Each number is 500 + 25 x the weight over its row's rms, rounded and kept within 0 to 999. Layers, rows and columns count from 0. Numbers have three digits each. The size before them is the row's rms in percent of the matrix's.

# q: layer 4 attention query, 128x128, rms 0.0861, rows 127, columns 0-63
# k: layer 4 attention key, 128x128, rms 0.0888, rows 127, columns 0-63
# v: layer 4 attention value, 128x128, rms 0.117, rows 64-127, columns 0-63
# o: layer 4 attention output (transposed), 128x128, rms 0.107, rows 64-127, columns 0-63
# gate: layer 4 MLP gate, 320x128, rms 0.125, rows 0-23, columns 0-63
# up: layer 4 MLP up, 320x128, rms 0.123, rows 0-22, columns 0-63
# down: layer 4 MLP down (transposed), 320x128, rms 0.0686, rows 0-22, columns 0-63
q127 106:500473499476488519484535482560502511488496500495483541550536472507498453497503506439512455484485511491489488447485492509508545464489491542483507515510473546489512514466485492518486465517522471
k127 091:517584490484509514520474511473504502526528516479491488512447507544522483524450469478490529480543480501523513519536487518468499502483452521484498509489459522529511520466478533513519464493491493
v64 106:487513507481536458548469516508492471510438489475491470515494482506468505525519514494521481515480510529531469507504488459526457485535512458507509493538482480490503490513449479527469485492522498
o64 106:500542489488526497474494482463411482517510496495499539486515501518498503467500493494488492503531508528498461505496465530472480497533503479506540479489469516468530495456502525518499482514510524
v65 103:490512547465487497497498507502506512486480495502477490542490507477521482488515511490529487497529542551480509493522474437494507518506507475493515522497495459479547506506487484488530516431477523
o65 104:523523499490464554527524541470537462469546512471489523505519502527489465449520493487495475466504446535526519530511494512465491479513541497503526437497504473485555490495515524507531523491512508
v66 114:464486495499542506508485490482477504466512475470488523506477495415502503530486497522475525500515488488526493467521480508472514484533518488493467462484490444479501494524548472505482507485524538
o66 120:510514524483498541489515496533463516476451538529483463510533506523433451507521491527457484494508507487529501494504519533543534490550517512506511488499535507476519512504559492537486523480463492
v67 116:489476526476489503502487529504530484534588491494506506510435505545509478504476455512544526523460487489445527532496508491471526473502459511486490523527489523472503471516533524516503523482499471
o67 121:486495544522497495515472497456496483481507468529510507480489503483514489524478499511524482499526493525512496519538575480513493519506469489494453523505525467502472507539534510519494477474483560
v68 104:512495510497509483496519483503450475449517515481510494488527468504520508504521515511544471483505480470503468538487539552526540475505505469505496469498533532511454522445449490481470501554484544
o68 107:510483511504500472504474482527505499499519497512557501517459542531497539478521525516489484516495517489523559528473481475535532508530454502496549528474491511503472500508473471472498510537480460
v69 114:506516481535509530479494472537494543481526442472517516514556513520510517508479495510459533508515514543525499506475497491499466478477486534460510455522515498471507470472499504498527490513470506
o69 113:503477513509515476517527480456479531499456499470479483473518501497486478523544481497485547508507498497478489513533532494475484500523463523499486482478473511553490453514462472488542524474430503
v70 121:498452501491522521491478485510517514514509494512485494506493476475519506506538443484509521557456510460528467564473514476517482448494480509469522515467501477492556497518498511529522509545467507
o70 120:512482491506561473512465525471467504508488478520506467459554493512517468520474517541501526507484539491556469566487528529471468507512520484500486510501505470479478507522464492481490513477456526
v71 094:499519498486495475517532510528473497532471540480540487464540479509508534518482479547503527512532467472499523494463507497546501525497488516509515488530486522453558496470510531496539489475493507
o71 095:490526493524525465553519505506523522511521493531492498438496497499471526522494450482548487510476491477495488492502497517515488456472534463537459505520443484498523477528458505468480545530515506
v72 110:474485522543466498494501496534525502493490492549512507498465445492491504517532503477455511471532491534471513470537500496502492451537468457545527536492484522501520495502545496512495531560556510
o72 111:502502526514498465487477479527494479504485528544447470490516457487467483506488507512497517511478518510482523491456489479471446488478540483467510542482479520485482459500492516530492472427503515
v73 105:526523506488459475506483505500451466505476512518499484531524549503496496507505514485456530478540468505500502502536498532495491484473477524535568527526465492512496542503473467547495523476471490
o73 109:504490490501533477515493514509499476508469484497505493539506516479474527514537507505474459514511515493500496506516480515455543522436449499440498483503493485509469496463513516479492532499497521
v74 118:463493496469551458470495483491513512528484505536489492490495535510528507515492497524489514532509522481554469460530476494535504535484588493439487473498486489535535481501526538491547472493481497
o74 118:502507478467482495509511517497528518542500525485468550486521506530542459537510481488497487492500501487500491483518464512502503486540556488528472458537496423495510499482492535478501523497496470
v75 111:539477470520526521523505477491493530519479439494493510446494544480426496524487491503499512502501472529492496427558489503522488531482493534488483501452531498534496481485539476479496504480507490
o75 112:505497480495461508491490448475502519507508493484511505474487459491509483519513490472502485521464466517519489501527493516519511505525529581481482486480469505539519476470547490513525479490533497
v76 096:488522509484566486503521494501519506474481515514571469471505537486513460512460536526515503512458528489460518501525504489487498494493520499428474517491545461485517473523453524524474480497470498
o76 099:523504542512480472497538490463502493460507507489473544487498482533489503515524499488498521521515498530525529498507549514519508503499508525477522508521564494492527491491494483497496509505492520
v77 107:487520447494505517512472498520509468525524488501477509528466491506471458525543529502505508490482496520439565477524491453513517511460501481506521482477469517505541507492535516523517498468520487
o77 113:515451512491479517526491517481524441506482429537484465482529487497530478493498536494534520467498501490507513497529502522479523494486515495526481506487488501498553518474520552523487496446525474
v78 125:497478516525479535490524514497526503492545464453465484467508531491512494511543477444485462543484430495507511510508510506487462511523537512515475512488509490516477513465525468503519473516523497
o78 129:500515509509489494474502542511507463546505556527486492517479525478441453492541553498508547510487462512500496478507500526474517506538491529523460526471525492474470525521542492512529479495498528
v79 103:500476500481476499495528503504506483460495494489486527440484483490500517548442443481510512493479476491489493515503556529528518512527500520480481536483501485482500492455498501495509485489526437
o79 102:446489468492536446490468485480498492484520529488536523492503502522453507522537503520542481514487517544471507516477549483520532479548510547525491488536510494479455482514530471498516520523500518
v80 121:505511538493473479503501483498507511510544503528492517520506526471484492466465499444528516487522507505490502526495522486523481479459545518490522447483498496503488467558531508479468488495461527
o80 122:501532513479495560539518488502498530510494454495541487499453526516504457484464472499480505486521492512538493512500495484483491488493482496541506492456497515484534507536472508519469536479467507
v81 113:511488516501499502489467518524493497516488536552492494529476492466457442522508521472534478516531510524469474482464482517468480418475493455499517547488502522510537499510486486461504500488528486
o81 113:524517497524444505469520507479485450497462478519489539529536477515519483466506526532532507464478516509540510510506443534487506486507496493461513525498539521506531484489503524548483477524464491
v82 110:489500507528538508534473504487496505434476469486486501515488437489526457466519508502508487540504511504531522509520473500493489477493511504498471500543532471518452485504488511474500443512528515
o82 113:466505501499486501495504517460455484495499508536478552535517488529553480464500480475456504497512501490491491542471495505534475514503494532494537467506498536521498540513467527507543515498484487
v83 094:473503491455456493498486513439501528537532501472530486512488533507490521522503473501514478469535503522488512484488485528555512555513557527485492502508471527514484502529517549520532479494488499
o83 094:465518487455492529500508522519531522492488507480494531499495525487482519507459485539543489461443488477478499472509487521529527461479503470556486533537484482425518484491475479463472530521542502
v84 094:478500508483529512499484535486495493522514512476487556541485476493507499529547530510501472487501506488491503539498497521483514468480479467456492485571485504457483512519461502485541539476492486
o84 100:491531507508517488534473521498475502467509490481511552523498474496484520516520522477471517486504523462494535550508521500533477485469470517520509467506483476502524463549531517493518576458477484
v85 113:509526499507495483496523474509515489518529488479490503470478455532491504497517462559532492480511465475525456497512510540499493473443488501534500504514520485482552501528505539460497533517497530
o85 111:494481457460502472530441493506555526503496485536511479482497498484553470529486495506502485514517498503514528515494528485501465518508491479499483505472495471466499484525466507505538518500479466
v86 095:483521506515502505499523498504468518506446536498526497501504497481491459507505456511520506487530446486485499470534537505485500499516478521453492476493495412504468526537505557495529477499501535
o86 099:485468485508490471495553501498506499480469448543497492508512521520513494506475514557518478495487417472534521460494508525515493507518513560493517495506518475475520458438507480496524521484484506
v87 111:553483499489479499509475488520454521516507522503458446479513523500496513495500496449496517499523523502499435492474479539491459472480505470500499516546486511495485471462508500480484454452476508
o87 114:503533517518478499495477456501516538507483478501495509554469496474496458502528461488501470499497482477512473522490456530474470483514499471474515484458455488496492460523461510503455504504478510
v88 104:474538531484479488526511500513502535469499473464581490523501497453502476494503487552497530504493476493547475544528480556482500497526479479499492479530513483485493514474493523532487493513507506
o88 106:526564519509517458490499500508493442467448547542511460460536514464445537493525512499475507472509525475519500490485521557488530526496481499473463516489502480494554498513483502479498545497489510
v89 105:529507488489500491518460500514505515500495497510500502496480497442494519509518529491490498473498515534495529459511441526499577498453537516512492540497487494490489527494507510464516504514512469
o89 106:527478508475473479505490520478525478537517537487474531527500463515472501491500470502488455478474507473486545554526461478513529496477478494474530502517512510482565522501540502499509540501507463
v90 116:465534506498481479527455505486506456493493507477515514499496494529519466525532494504552489493517498526469484528526535502463520520454504504449510464516465537487497540493511495528491494514489519
o90 118:468519491496486430489509549492482465540520489506531480507528505515521529498496499507494502463531513517509547481550503473527484532504459513484519488522491491481500483507493477482537488526493497
v91 098:465516492493505503538444502455469517478531519498550520515456468493523487497512467486471457541486484494511523488505503551511519516506502490531486501505509506508479466534481552486505507535497524
o91 100:446545481480516519481494532505477496454521482499502547525531516498509495509452502489446466517474504472445512501481495558501505529460489490506525531537517501480495498493489504517441469467505486
v92 116:482533475501504494454473492506520513533492475489534502537473489507476476489506497471470518542487493459545506492498489494470482481476473491507464506483570543477468511501493513506459529496462499
o92 115:491517519504482529486503465515495471498525526484526488477550475508562478535480500471455482520518534476497486458488493533494500490488483506457452501487503557489489520515524474498484465487484515
v93 102:515481530525525471484540499467534540536496477507498533520493572519510544480508515516501461490546478519492492501460518478497456486548515496505488465507508453509482471468486507494494488491473537
o93 103:497510548524506543484551483533509566540507531518460536529480543552502486465472493512487538480494474494483521514483492493522493457514503528487477514499512473518467508506498486493487534527523520
v94 106:533503509445491486509542482479559485494504534483494455536509474496476477506471536501507527499517530528502546465474488508462487510524504472470494528552496528502524533487465495528497532494512500
o94 110:466476489506486519503510426520488485469486507476508511513493453531518550490522460474525522508514512485513510497477507479486506512478491453492544480522505497485543492491509524449547536519522465
v95 112:478467461541464482498518496487485497472506484513497506490496457485480511474513493486505471505522477441543486504547533530508502520510498497484500502521507503507547532478521531515481469548488465
o95 116:496494476521511491493430512517483517518512452541509495488540487479493513528495536519494504488506520476494482490483501523518476505513479539482539473505477513511473521468499511474491502475497455
v96 110:490489498526498513488455524478510512562489446447495570492501521532524504480492432536481530480492494506494529495475515476513478496473540535495529496505503550471529483523487474485550500520519474
o96 113:457495472495550509514486544476508471558507497514542513459474529520480488499526477491484524475470489503492484498530520501520445465488461529528482489501464516453508461499502468494525487512482492
v97 109:514521488435509508472489548505501498472539517522519521502508525511474509504498479541499465451485520492456536506489525489540534496517496517473503468532485507536457504499501481501486477542491470
o97 109:497495504502507519517503502511494501485484476454514514479445516476485519506445488506505514496500496491450479466499507476526527498431446493531521491554539516519510491471510521525520506429536485
v98 117:488559510525480542483507491470563481480514484532488529500523492498516484477504507566498460513477528496508465497456511498453504516467485466462519496467504453485533492527501495471478509514482549
o98 123:542489520474456500513545514547532497471539496506496477477502508543521469479478529485482549474523484494487500488503518490519486519501524455494509522513528490480512490545468473557576468534477517
v99 121:468508512487429524516499482549480529486524508461499499488506532492501475504499510530505480495527522493527442515537521512531528504468480565498517542472527507514524476483509490483461512462477480
o99 120:508505481503469475505510538517532502470554513449509528515544467475451492527512521483451487511510536514520470543478510515486489478492451485501456481501482507524486479510494499518482509473498521
v100 117:505498512458536506506504531499464528466528495467509485444526499501517491530490452493460503527484510459545490511521512521530508529492495499480436519496454498461521547495474546478445467510489495
o100 110:470534455521526465514457537496474489474504493476490507508537506525495507518517469485506502549498495511469521505498503532514541530528515457508504453480499513489463517524438532519498458520520489
v101 124:446502474503524472541508469482537470506471456475535496501500526536501512516468493501550516506461498479545467557551526529504510470503498506517492500494532483495519494554522527489519565484473497
o101 127:530545457470499480501462478475508501495512515519532543478509464516512483498500501484477472519512542519549523493483532464514483482490483532516487508514524464477501487519509495457522559488493518
v102 122:549545501482478508497566476513551509483461503507550502517507495482509451468523499511498462480475461476527476517511496489520455501517483528442484509506527499503458536538500541530492495494475517
o102 121:504535521482525467492552489471540468469478479482513502474487521491493488477519528535496504495532472448502473450461503505515500513499481536499506489498513522500516513500490502505503518467492511
v103 118:490521496508555474479535471516525474515511486529507509520519497494513505510542521523490496481486495487522558496497465506499505548492468545536484480461513506533511514533490530449474519527489515
o103 121:518509516506531494529516448509545515520535534500523523523499489511542480541468531430477494522503493506490530481502500492512471501477505473530517515478482497503522508507497515511469479453507469
v104 123:476493523506475488464465502514475508494558507473505497482528500472507516493521526453502494508533479476527521505514471465510499515475534560489494443526507530537462517497514478525499498477501498
o104 128:464501479519525545534521527509491514519479505498478494493460485476492532525458507497463518502481501499513479541514479507540523484517513526535474514488498512519534551518507504468494526486441488
v105 107:497530516491502456487494490508513462507511500484507496505463480503514490532519503496499485494541479472513499476564530488482478464463499545516504486471506454514528502501503509543525477489517540
o105 107:464482492504541506501530491506534512527482464537472484485514474489521539496519508514486492515506506521544513493570501499484495513534541481506496499521578475491503526467500537502513499512511497
v106 118:533500516484516473500507506500501484529559498549513466470521504463505531489471488533470514531517504513484503508518475553484517497519539476435529477558500516494479496512494491493478525538504498
o106 128:510482529484500478493469481508493498516490535524477505538440497466490482543510481500525510510509489479513514481514511489544550494501488500467489527466495474474494492516484470529536519492475514
v107 097:509481514456496524470503496523480482452505521490478494513526533520520455497498496510474530470534466491490474482486491461495513480449483483486504544463504447489563506483484515463496510498466501
o107 102:481461470513493457533543509513517495480495470509533499546534517529533454542478513534512494520504489503520529535505460533452493487531507488507485488488534511497486466499533523469507521501459504
v108 103:513501473496497519516478496472469467511487491510478533505515518492482482495538490511468525437490539495496530523507502496492504442499497534509534558505520522501481575542503491481489471497491503
o108 108:492466481487531502471522522460496479497485463475503502513512500485520486498513537524483466486463486474529504479530498482511455494445451562480565537487535551479482507494474489490534500484488475
v109 098:509489511516486474514519505489500531497492488503548450518489507477539528483539480436488511519502519464492532523462484533477448526469495551515512492542492471499521554478505524489492459498460513
o109 102:510509518524549496533522496493524513547475549514464503496493498483484444498509494466497493518502480487523495454479486553488502522461490518455504504481502473467528523509432480464483523511510493
v110 101:557535531445523489505484509505522523487545574510529499536494482473511502542526544502502513501516512501495507490511491459496479486501510487510506542456519507543485511508488483501492537490511447
o110 105:501460511502487536466526524500538500484528520496499488540475438478553493466511513497507497552530528512498515510512522483479525490485553485491484555503542526527509504492501526527488529493524469
v111 120:479476478499525435459474506477501501497565526506521491500488532516523487517545491453508481537505474508481517557486432495491499527488509515536496524498511504524490462489455528459496541511481480
o111 126:470489501476495499519464514431478496521507505477482517522528516532516481550486534492474488528475508517461504512531482512471507534498462535470486507515531446519495527497490515516476468541510492
v112 103:508501486491523540489516472492479520490521467494459529533515483507497463500491494508508503518511506568456533522499511521455509468492468484507485521472483497474523490466538489519460539485467483
o112 097:502460530520452526498484499490505497464501465493512453540568503515493489518518498502506544462494512527525513525490548506475502497486485534481514464503504509516473496545538525519530525479487526
v113 099:487551479535497493484503456515518535503520486460481536500476470551495540501491545519467525502488587499461504491491479508475516505467519477451442478555493499487499486482470483530523504499520501
o113 099:515502555485481458495483470508485495479517544461469488513527500479491498519525518459483565468533497499480509459529525489516512502519487481532459475517474534513536502536522482450531473481492477
v114 105:521540500442487483494465495488498511506521537493501476506505454498505462488480460487515521521508580479509441490483478474470477480487506475516478519505464494481498511484463470527471501466453542
o114 105:494468504484459533489515528481524494476516495488475486518530513499530494494528487441472473516509468498503476508476510495486529490512493451467510499510514491471502464527468503495559512515478497
v115 118:512471513503517490507510482519500487537473540505478445517491466462491506482517541507494523539476532487500519538502461493505570518513470508496475490472498503524506525525496503466481535478463503
o115 122:558481505441488488502496501506521486484513533479483475568564464493555472486462496494521462509497511482554513527475503435492551480524494520481494501465496492528484531494517473497498498510515492
v116 109:509480493519522544511482493504462479515494481520488468473525501498464534500495512531493524475475464489517490539505480461530520483530476533506531481442532480522499487507478507557423496465515537
o116 113:558505481497524504487482484491487546473551483491489441498489520490473513492475523499474457539480491531471457479503510481488517488512491506494532499485491526523500536452500524539483493484492511
v117 109:464462514502477496527454474460478544497518501491503504489505484503535510479480530503535500478483500547522491523501500492509515519460456559466509504449498526464525525477462504510531511496495471
o117 106:476508443482490481517515545474523530489510520488496491480515501529528538508509529523489494521464514533499507562533507437499487490500499531521522520514492501498502535517468476471460515554494482
v118 114:529511522504446472483513496454542495480499504515509460516514476521508520472488497521523445483514496506501492539486506455518495498517529489555488520499503532529547500524476517531480519477556505
o118 117:481494497493511522501456503501561454521511498502490470480455529509505529488514540469530503504517500523485468491455518461491500481495492455528515498484500510537520519525483534482515548516583504
v119 109:493465524488509457512522496527439530509530517491522459528498493457491432560511525520540513505530478495470502431495512529496523517470459494513538490520505482511453502501481521511481495494463501
o119 111:531469503509468519529537428511474515456491500513519509494507489494485516538509492501490480496527476476528527497504489541501525559500477477461494505495457483524499489493514521496462527511515523
v120 097:496470506536521470536478517514478501519515505484463518490519490509444528547491517508477531485539466473533509472521492483461484544459515477524458481499528444489518512514539503477563510509485550
o120 101:506526499514467480535495507511496536499509527524517538473504475520507492501507474479474518517485466474511560507543476524483487494496559501478474514502473502543498515511542532494471471494489462
v121 109:465549507465461492521513502549496507426498512464491510504513495528529489540494527523511500514496477525530518511498473508515489507508485540481514516518512484497478490456484526485536473514482462
o121 112:488561520510530455489538522468526507441496540497488529519511484506505477529509501510479517475523510519485514547516485459468480499519505501541468470528496493481472467532449499458484517495471486
v122 105:510485489472507540495502512474504556458499475505520517484544455489515470513529521520516519479498485510508512512431502509485585519520519556528512501477531500508500511489464488498491492510493480
o122 109:503509489506502531552495513524558511472516492471506450510502488512525519492503565530486474517453497485454486515494540497505498463525480512515531503490484501495527514507461530514514521531491512
v123 119:488495523455510538453513497488482497483503472542472504477465551553526497565462486501489477496462495551510509493480488494506540510503541453510494507477498468487526486473469477472511472538521482
o123 118:511515496506518487477470498513488493502515534478491536499466527539503488512508507522515527481480498541490490532521503509470482511500463461546544461531553458497497498502550507486522466505501456
v124 115:492472490483511527513485508525479474482488529493492472516497526456527476448522541475516477543481456471515478513491510464539459535484467499464488479478443501500486504499525495521510482502443462
o124 119:514451485506477485510547513502461516497469470492508477471538547508515498518450483512500505483507505502514464534466472515482501521489509511507477473532488511517491546507515478508442504482498519
v125 100:465512450524499527466540494499502529496492478476512488497575516506516517548524496515495534484501542531498465494465492477480527525521471491509483468502525464478530504531509484505499549477489555
o125 104:546521477507476520515529461505493522513515492482491440490532507547462509509497509520465507485493442470486516453531515520520504500507497477484503477500457477483525475520511490496517481532493498
v126 091:486508459538515497484500498517481543540519513468529503517532538517463485464485510547462499507507513492476478483469464568479521517501476524504483494514529529495465497480508528456472513529518501
o126 088:520507500517505483477485472493522533512512503453515494515524512486480515516503465462475492471506497422473527474507500533516496502490485516472467507468428505500482482469456495526461449531513513
v127 122:541521545520473527522477501511518541504506474489523507475510516515484514484516493445492492486486449547487516484478539508474507503505491541510490479510488456466486530482519556509509483515478517
o127 123:478509506530513525537493506514524522514488481503458463482425488487492506473475476513504519521491434512477519497514515493460479543508481502478521520495543508513515520476475492498518485504492523
gate0 110:509515490518526511487508522501481460482508445559511492476507522461503480493483499555495481496508497540486484523500460538514489529500488468473505463534507501495481526475471493486493506516517495
up0 103:493466510492516488527478504481475452492477445506559495501484492474512457503461475517488517493516530529507489546476525513551488481484491498544475485469447492515511481502495501542518478479506453
down0 119:499519485492501509483477435484500546523512511502501479526490463538494471493543509535540499502532515489506523490483489493511476457507505448495466462488503479483494539499521497487514480500531521
gate1 111:530503492462521521497470513511498485497471517529495488521501505472502505527532458534551522503521534510486432511563499485465508535490519487511520512515516461514478506531491535435525495495522522
up1 121:505476472472502522536529475489509498471504496474484490538467523475463533511474487527540497545491456491503475505498497490489548506470505525502527508497511488503496484442477463493482488520538505
down1 110:514482503500512463462504549499473516527485482462502486473487471503543457522509531487518498504494524489497500500480504555509503507499497503495482518499489499505502469525534493511556530489488461
gate2 092:469494477506480554525491548491528532486471475487471481520489522499511524510510517508491509494514487496517467525491494491469466492497541504518504496458461459514512472461503518509521520518525516
up2 096:479512493500474490496484517480522513537466498542504503497453541508479474528522513508484506557496499466517513521513475505516497477501480502532511487509455426492523495533482495507517447510461562
down2 092:500495557493485479482453513517467474457524494467510491518529510498497494460489473541526468466517504506481498533531473473466494446518482468508467496485499524507488510451487499449511491479509501
gate3 104:496480527456482469473507487513537508461500465525438506453455541491507486514514534463533530478492489467514543498497515512480483537513493526542491513495485540528516507505482483496530487498549493
up3 107:483523454524507528475478476531527546485471517534486508501505509483494529481521486503520509489503520501479489484494462478523491496540529489555473470541497486505453508482512490470491504521518524
down3 104:493538515511511522475475443501477482549526529499520507487501556490463469465507449486468519493462455470515494507462484505485528468479471494475490487496519513486530454501515499480500499491490512
gate4 100:496479508476496524525486510479482532483494497438481511490499519513522493562511470491521488522521492489543468533553470521482496520457511513517468505500512477507527507512487532420497518488481489
up4 073:530458513486512516492471510513457502492498504422541505501488518550505469518502503507500502525518520509533490481548466509488503491460504443496516488479531484485510496480506544430494508522487463
down4 089:496506504485474484528525483506532482493507489545487477543525468524472488470491518542496467540541506487499490507424489474548512502490468496510529475538504495516492504527536495536490478467489488
gate5 093:526504528508504514485492502495510495545515484517525508469484469483484527473522500538504482454443505454532484467498528486527528486466519510468487464506498528500497506518497470481555470533497508
up5 099:549465542483475559484519520489519461477512513508508521549486518496467461497482489501518516547516521480499525542482505477497518500520503499518493535483538508475477481519526489498484483538506500
down5 099:525561482503499527537512488466513505474509530551510476471472518524514472507513485504500497481493523493531507490470472480460501526523493505509524512455536489470509515524501528539497527490537467
gate6 103:527496455494481490454495508535520504489482468505515483507481508467484492527468526527504508486486481475454484509491476468492524484506486484524460522505522474492482501431466469524469506494480491
up6 108:512456510461507537523475468494459545478478485480489497505486501491463512517481449469462477502535487519496457506473457513479484510484474492505441510471509490522538489450525518522492533470492510
down6 103:497497495503463496504478522508476444512525483469503549517500497479527523463488444544499502492492498496533517518511526472457488519516491472457494478523472584477473489560490525492491477495522517
gate7 111:452505490532502514487507479496493534498502513482556519530498473527542534518511467529481498491508513519483497533508522472482499509472475527526485438492476507489468499540527507499502531511505428
up7 111:462486472480501487479490466517467496497543498482503568539506455516469497490471448458467494514509501486466494521488482473505497523485491513490483502511503521498483493484528490493491481507497476
down7 111:524531494522475463531484488473516517524551522492473512495495518427513494516489535490522475483486499535512515466532532557468458522492495469526475473489511536505502501534493482495483504570494498
gate8 095:488462516471482493477551537494554477495526462484533484550516489508481488487479489515554492463551519479547517478517534502498522507500453441471491500510484494475523487511536475500511504512522497
up8 100:474493489504525530460478504492524545500529491511561511506461509510518469513528423499528481502527503470485491470509525534495496520501450480439480494526504491525474507528480525505490468489508463
down8 089:479509463476482480504516564486534438466485484510463492545507489507476488491494512493505488496507502474533537485504489505548498490493499493527502488500501520506506502468511446529507502519485547
gate9 089:460494501546502487511464498513503515497550503500490526505489504462469562517521485519528465484501514479499434414491523502518488466492519508493508452499506516462491467516504483510493484509503508
up9 080:513498500541497496452513497479447548459511479528509486461474494525489521511474477576516520486539460497539468469471486533506495499507475529452520529486471490497461497491519493485524469521508507
down9 087:447488516528511534467453500502547487528496529497548504537526513499480520490476499462530435469498512472486492467537547478488537506558523523503541467536497478456482467493490502505525517494472505
gate10 112:544472479531500491514482500496453509504471498474486482471501519512468502466554514506544492500520497478514515488548496465525514464459505501488478481525478506514485464493527502471479510526495494
up10 109:481480508495503520521503508533518456489487534464492535516524504491492477462526497447503487530528512455502506484455505476513537495462500480460559498514539501487476479489531536475496472511507499
down10 108:476531497540476503511520492494517555498516459509457518507465460522460494544523519533485468485495504520466507470505474529500492498572485510503495500485488486553508510497472521484529463466494539
gate11 101:501489492496470507528550468485483472516483445525505470504491562483493498495538489479526514517512472517515546544521504530525515549531506479473515494480465459486494495451500513480501476519524503
up11 095:482513502481469502517478482512461511539493487483519493517525491478531461486546449530484497498469503494489469547482494467499484533515490503489476518529469512535477442497478488501490507480511469
down11 101:490507462507536498521526506489478446490482470518496480451440510549442479504484540467477509536479489518502527531464499493490526525484509507423507488492516511511533509457517504474525518479479530
gate12 092:465515480495506514530494483474467505485474538533480522500479501524464529526465470481534486515503491531456481472546475509508519516495531537505516492509532496521537496555464446516508480491490496
up12 081:473474519501492541533485484499495486485497507537514471481484452488442521581482479488494464501527540485474485508485506502498480501457521563468504478499478523534497520481501482488509512471488522
down12 094:488516529482524501445462507531503507479478475483497510501502521530507509532495494552527523486495495464495499497545495513459486486520477452485575518514530499481490545488524549519471510510518498
gate13 092:542502521490536515513472485492509480475504487501497482482498491554543503534521510489496503495517463501475557494544451520503511503497533482486491514490503564458518533499499522520499465469492462
up13 099:484487514524500543514532517467473475494474456536511519510521503460480515504529484449532500501505486504540487515487456537489538504489531451487504473479512533517546539485505516495540525495538520
down13 094:491506510531515461518497495540531518477469518489534528535483535513496538518487479507468517471480482539463566467466473509515499481534488535510544506510467495472483537508507527479510490499495482
gate14 095:536513504452501533498477503496500538492520471527540485508500502484507497537497522470469474481527540533526524467512497530465470473480462472556526535489473460488473505470550493509496520463525553
up14 090:517480457455492493482506510498508468502531486537504508542565479470528473514497480528486467489522488526490488521495471504453486502528491504526539479493465500493463502519496490515527508539464507
down14 099:470507548546541492524525552504489522481484516456539516495523507509494505443509485519506564564510487459501519486503502450531513475489509484499488532498503455523505534449514515497523474497476542
gate15 119:509505498538512477507503507462511532501486497487515480500486512527489468563490534523495530495540490467523489510503493517527501522530503542490504492498520505479505496502490512523492537507525519
up15 120:459486473471499465538495515489515498533496483544515514504489493512510447506493504564499501478486478476513495530466474464486488524512509516457478516464449494489462486526517503467522464485517494
down15 117:496501502479584541492489513464487482509520505503488508519487475494545510479468512480510495458473514465524505501505482516541496520454514482509486485545511535528481446515487508548501471485530509
gate16 081:457483501476496486491486546497493466510477462530557483513498509461512518477505454528501471499566481476482499490503483450516463521473488536519517501485501508516505529457525526508521500497546497
up16 088:515468492501475540518436473487487501537455429503508486482475487501521518475459509519492461463514530509494501517503519476521474506497473552467545483493493492486509503480494494462481485485504488
down16 082:457547483433499494470531483509487497461534528476486468486516517554510523542507520471503515528500484507511472484498493508528472462480515492469482493492498499489455509492512499517521516495512521
gate17 115:520490534476515506524493535504506544490483497511514519535492553496492515485532499487505493524513510515500478496510473561512522516520494491508530468471496531492498505545496509516489476501559532
up17 113:510517497505530540497498537555464506428517512532496496518485502468514485481510523481483507497499532509503467494465504490489519485543484512547538495502482515498525479474537501466483522468572509
down17 120:505481515471466532513513546470469464521468471502548510504497502496477492512517482495542476502483507489465499542501473498491525508463482447528488458474495479504499525497485516530525482512498481
gate18 099:501516543495489515459502556550502475497503531472487464533458518505494518517544514507506513528460498484499529503483479547516489552524532472526470539546524493506491504506489545484473506522529504
up18 095:473522528491526508537560516494510470504469527507516529476500495536531483493515528492494512511532453466496480480503481508517522522526471504510464477495517539461523508519520539505471533490521518
down18 100:465461516504478533466455557537485469492482512459533494523471527504508534494542491505451444557465519524505538554542494510528490518495475458493514506508493477530508466519507485542508505518503545
gate19 088:540489550499492482506524531485524472513487503501552527498513522507537471526501450496544492472475504508518533494500464485495517475493496479488479536481493506451480442512484496544500511467512497
up19 080:496489492514535486511492504511522478524521537486463505466523497485470547471514507506444508541532514512464413502497503494503533512513468533505505462493477518499500500466483484485545548484535512
down19 088:547508527463470483480495495519529477462499488557501508529472517510525464530484467525537489439488494490511550518466499504486487505498452426500491522470527487490476469511490516525497498476482474
gate20 102:480491513508498525478551529489503471500486492507445516490464523495461480500476533514471499517470489435485520498496493513494515494523475455529511501500507478490491509523523502559474482493502500
up20 102:523468506498502479478527504522518483480473484485497525470509535502511445461540498519513535520564563536486506546508519508486476483529539491521525474502520532482486481489521530464508527527487479
down20 101:541581500520466497545478451491506515519512515492512484507510504515504513460490524481455528489475465521489506490511483482462473496477513489449518495546496506522490487465495482493462540489500498
gate21 107:489474518550509512498501524490479520500466468536462451494514491522491511527529514506477496462481486540519515534478484548534454542537472508455476440481475489493519467460503508502453504487458523
up21 095:516533484469522457501505490549555529497522532472511530479489517492497497488465488511500502480466526493502468481516483472504536464516466529516481495473546523492513514511562502521508517519467536
down21 101:482484533513457483480507487493478524487479510509473488453502502521485487474458496496456503540481524512500479524483500483517483494485497535481534449490479453545553497478509468503448485542497477
gate22 117:507503462476500535501519486514488528490467481486505471499435518536522467509497521529521518463540479538463476458505475515501528456554506488523495522505478503503462535512503484465450494525488481
up22 118:479507541524540490516487538474459480467563509503457544526525479442473524513522467492460502527443528476520515506503531496489507514484480490469488491502523518470511496498528508546539491478494533
down22 125:495522513484506518510500626458506512463551524487469523492517499479455484466515496514476499519492507492505497542532529496499506515492500541477509493512526512488508515516488513486511516466467514
gate23 099:494515471450487502501563488510469471522510481482500519516520475474544514495468502494532480469544520465516459477491493525503553504497477513500474491459526541519487519545551514484513544484496462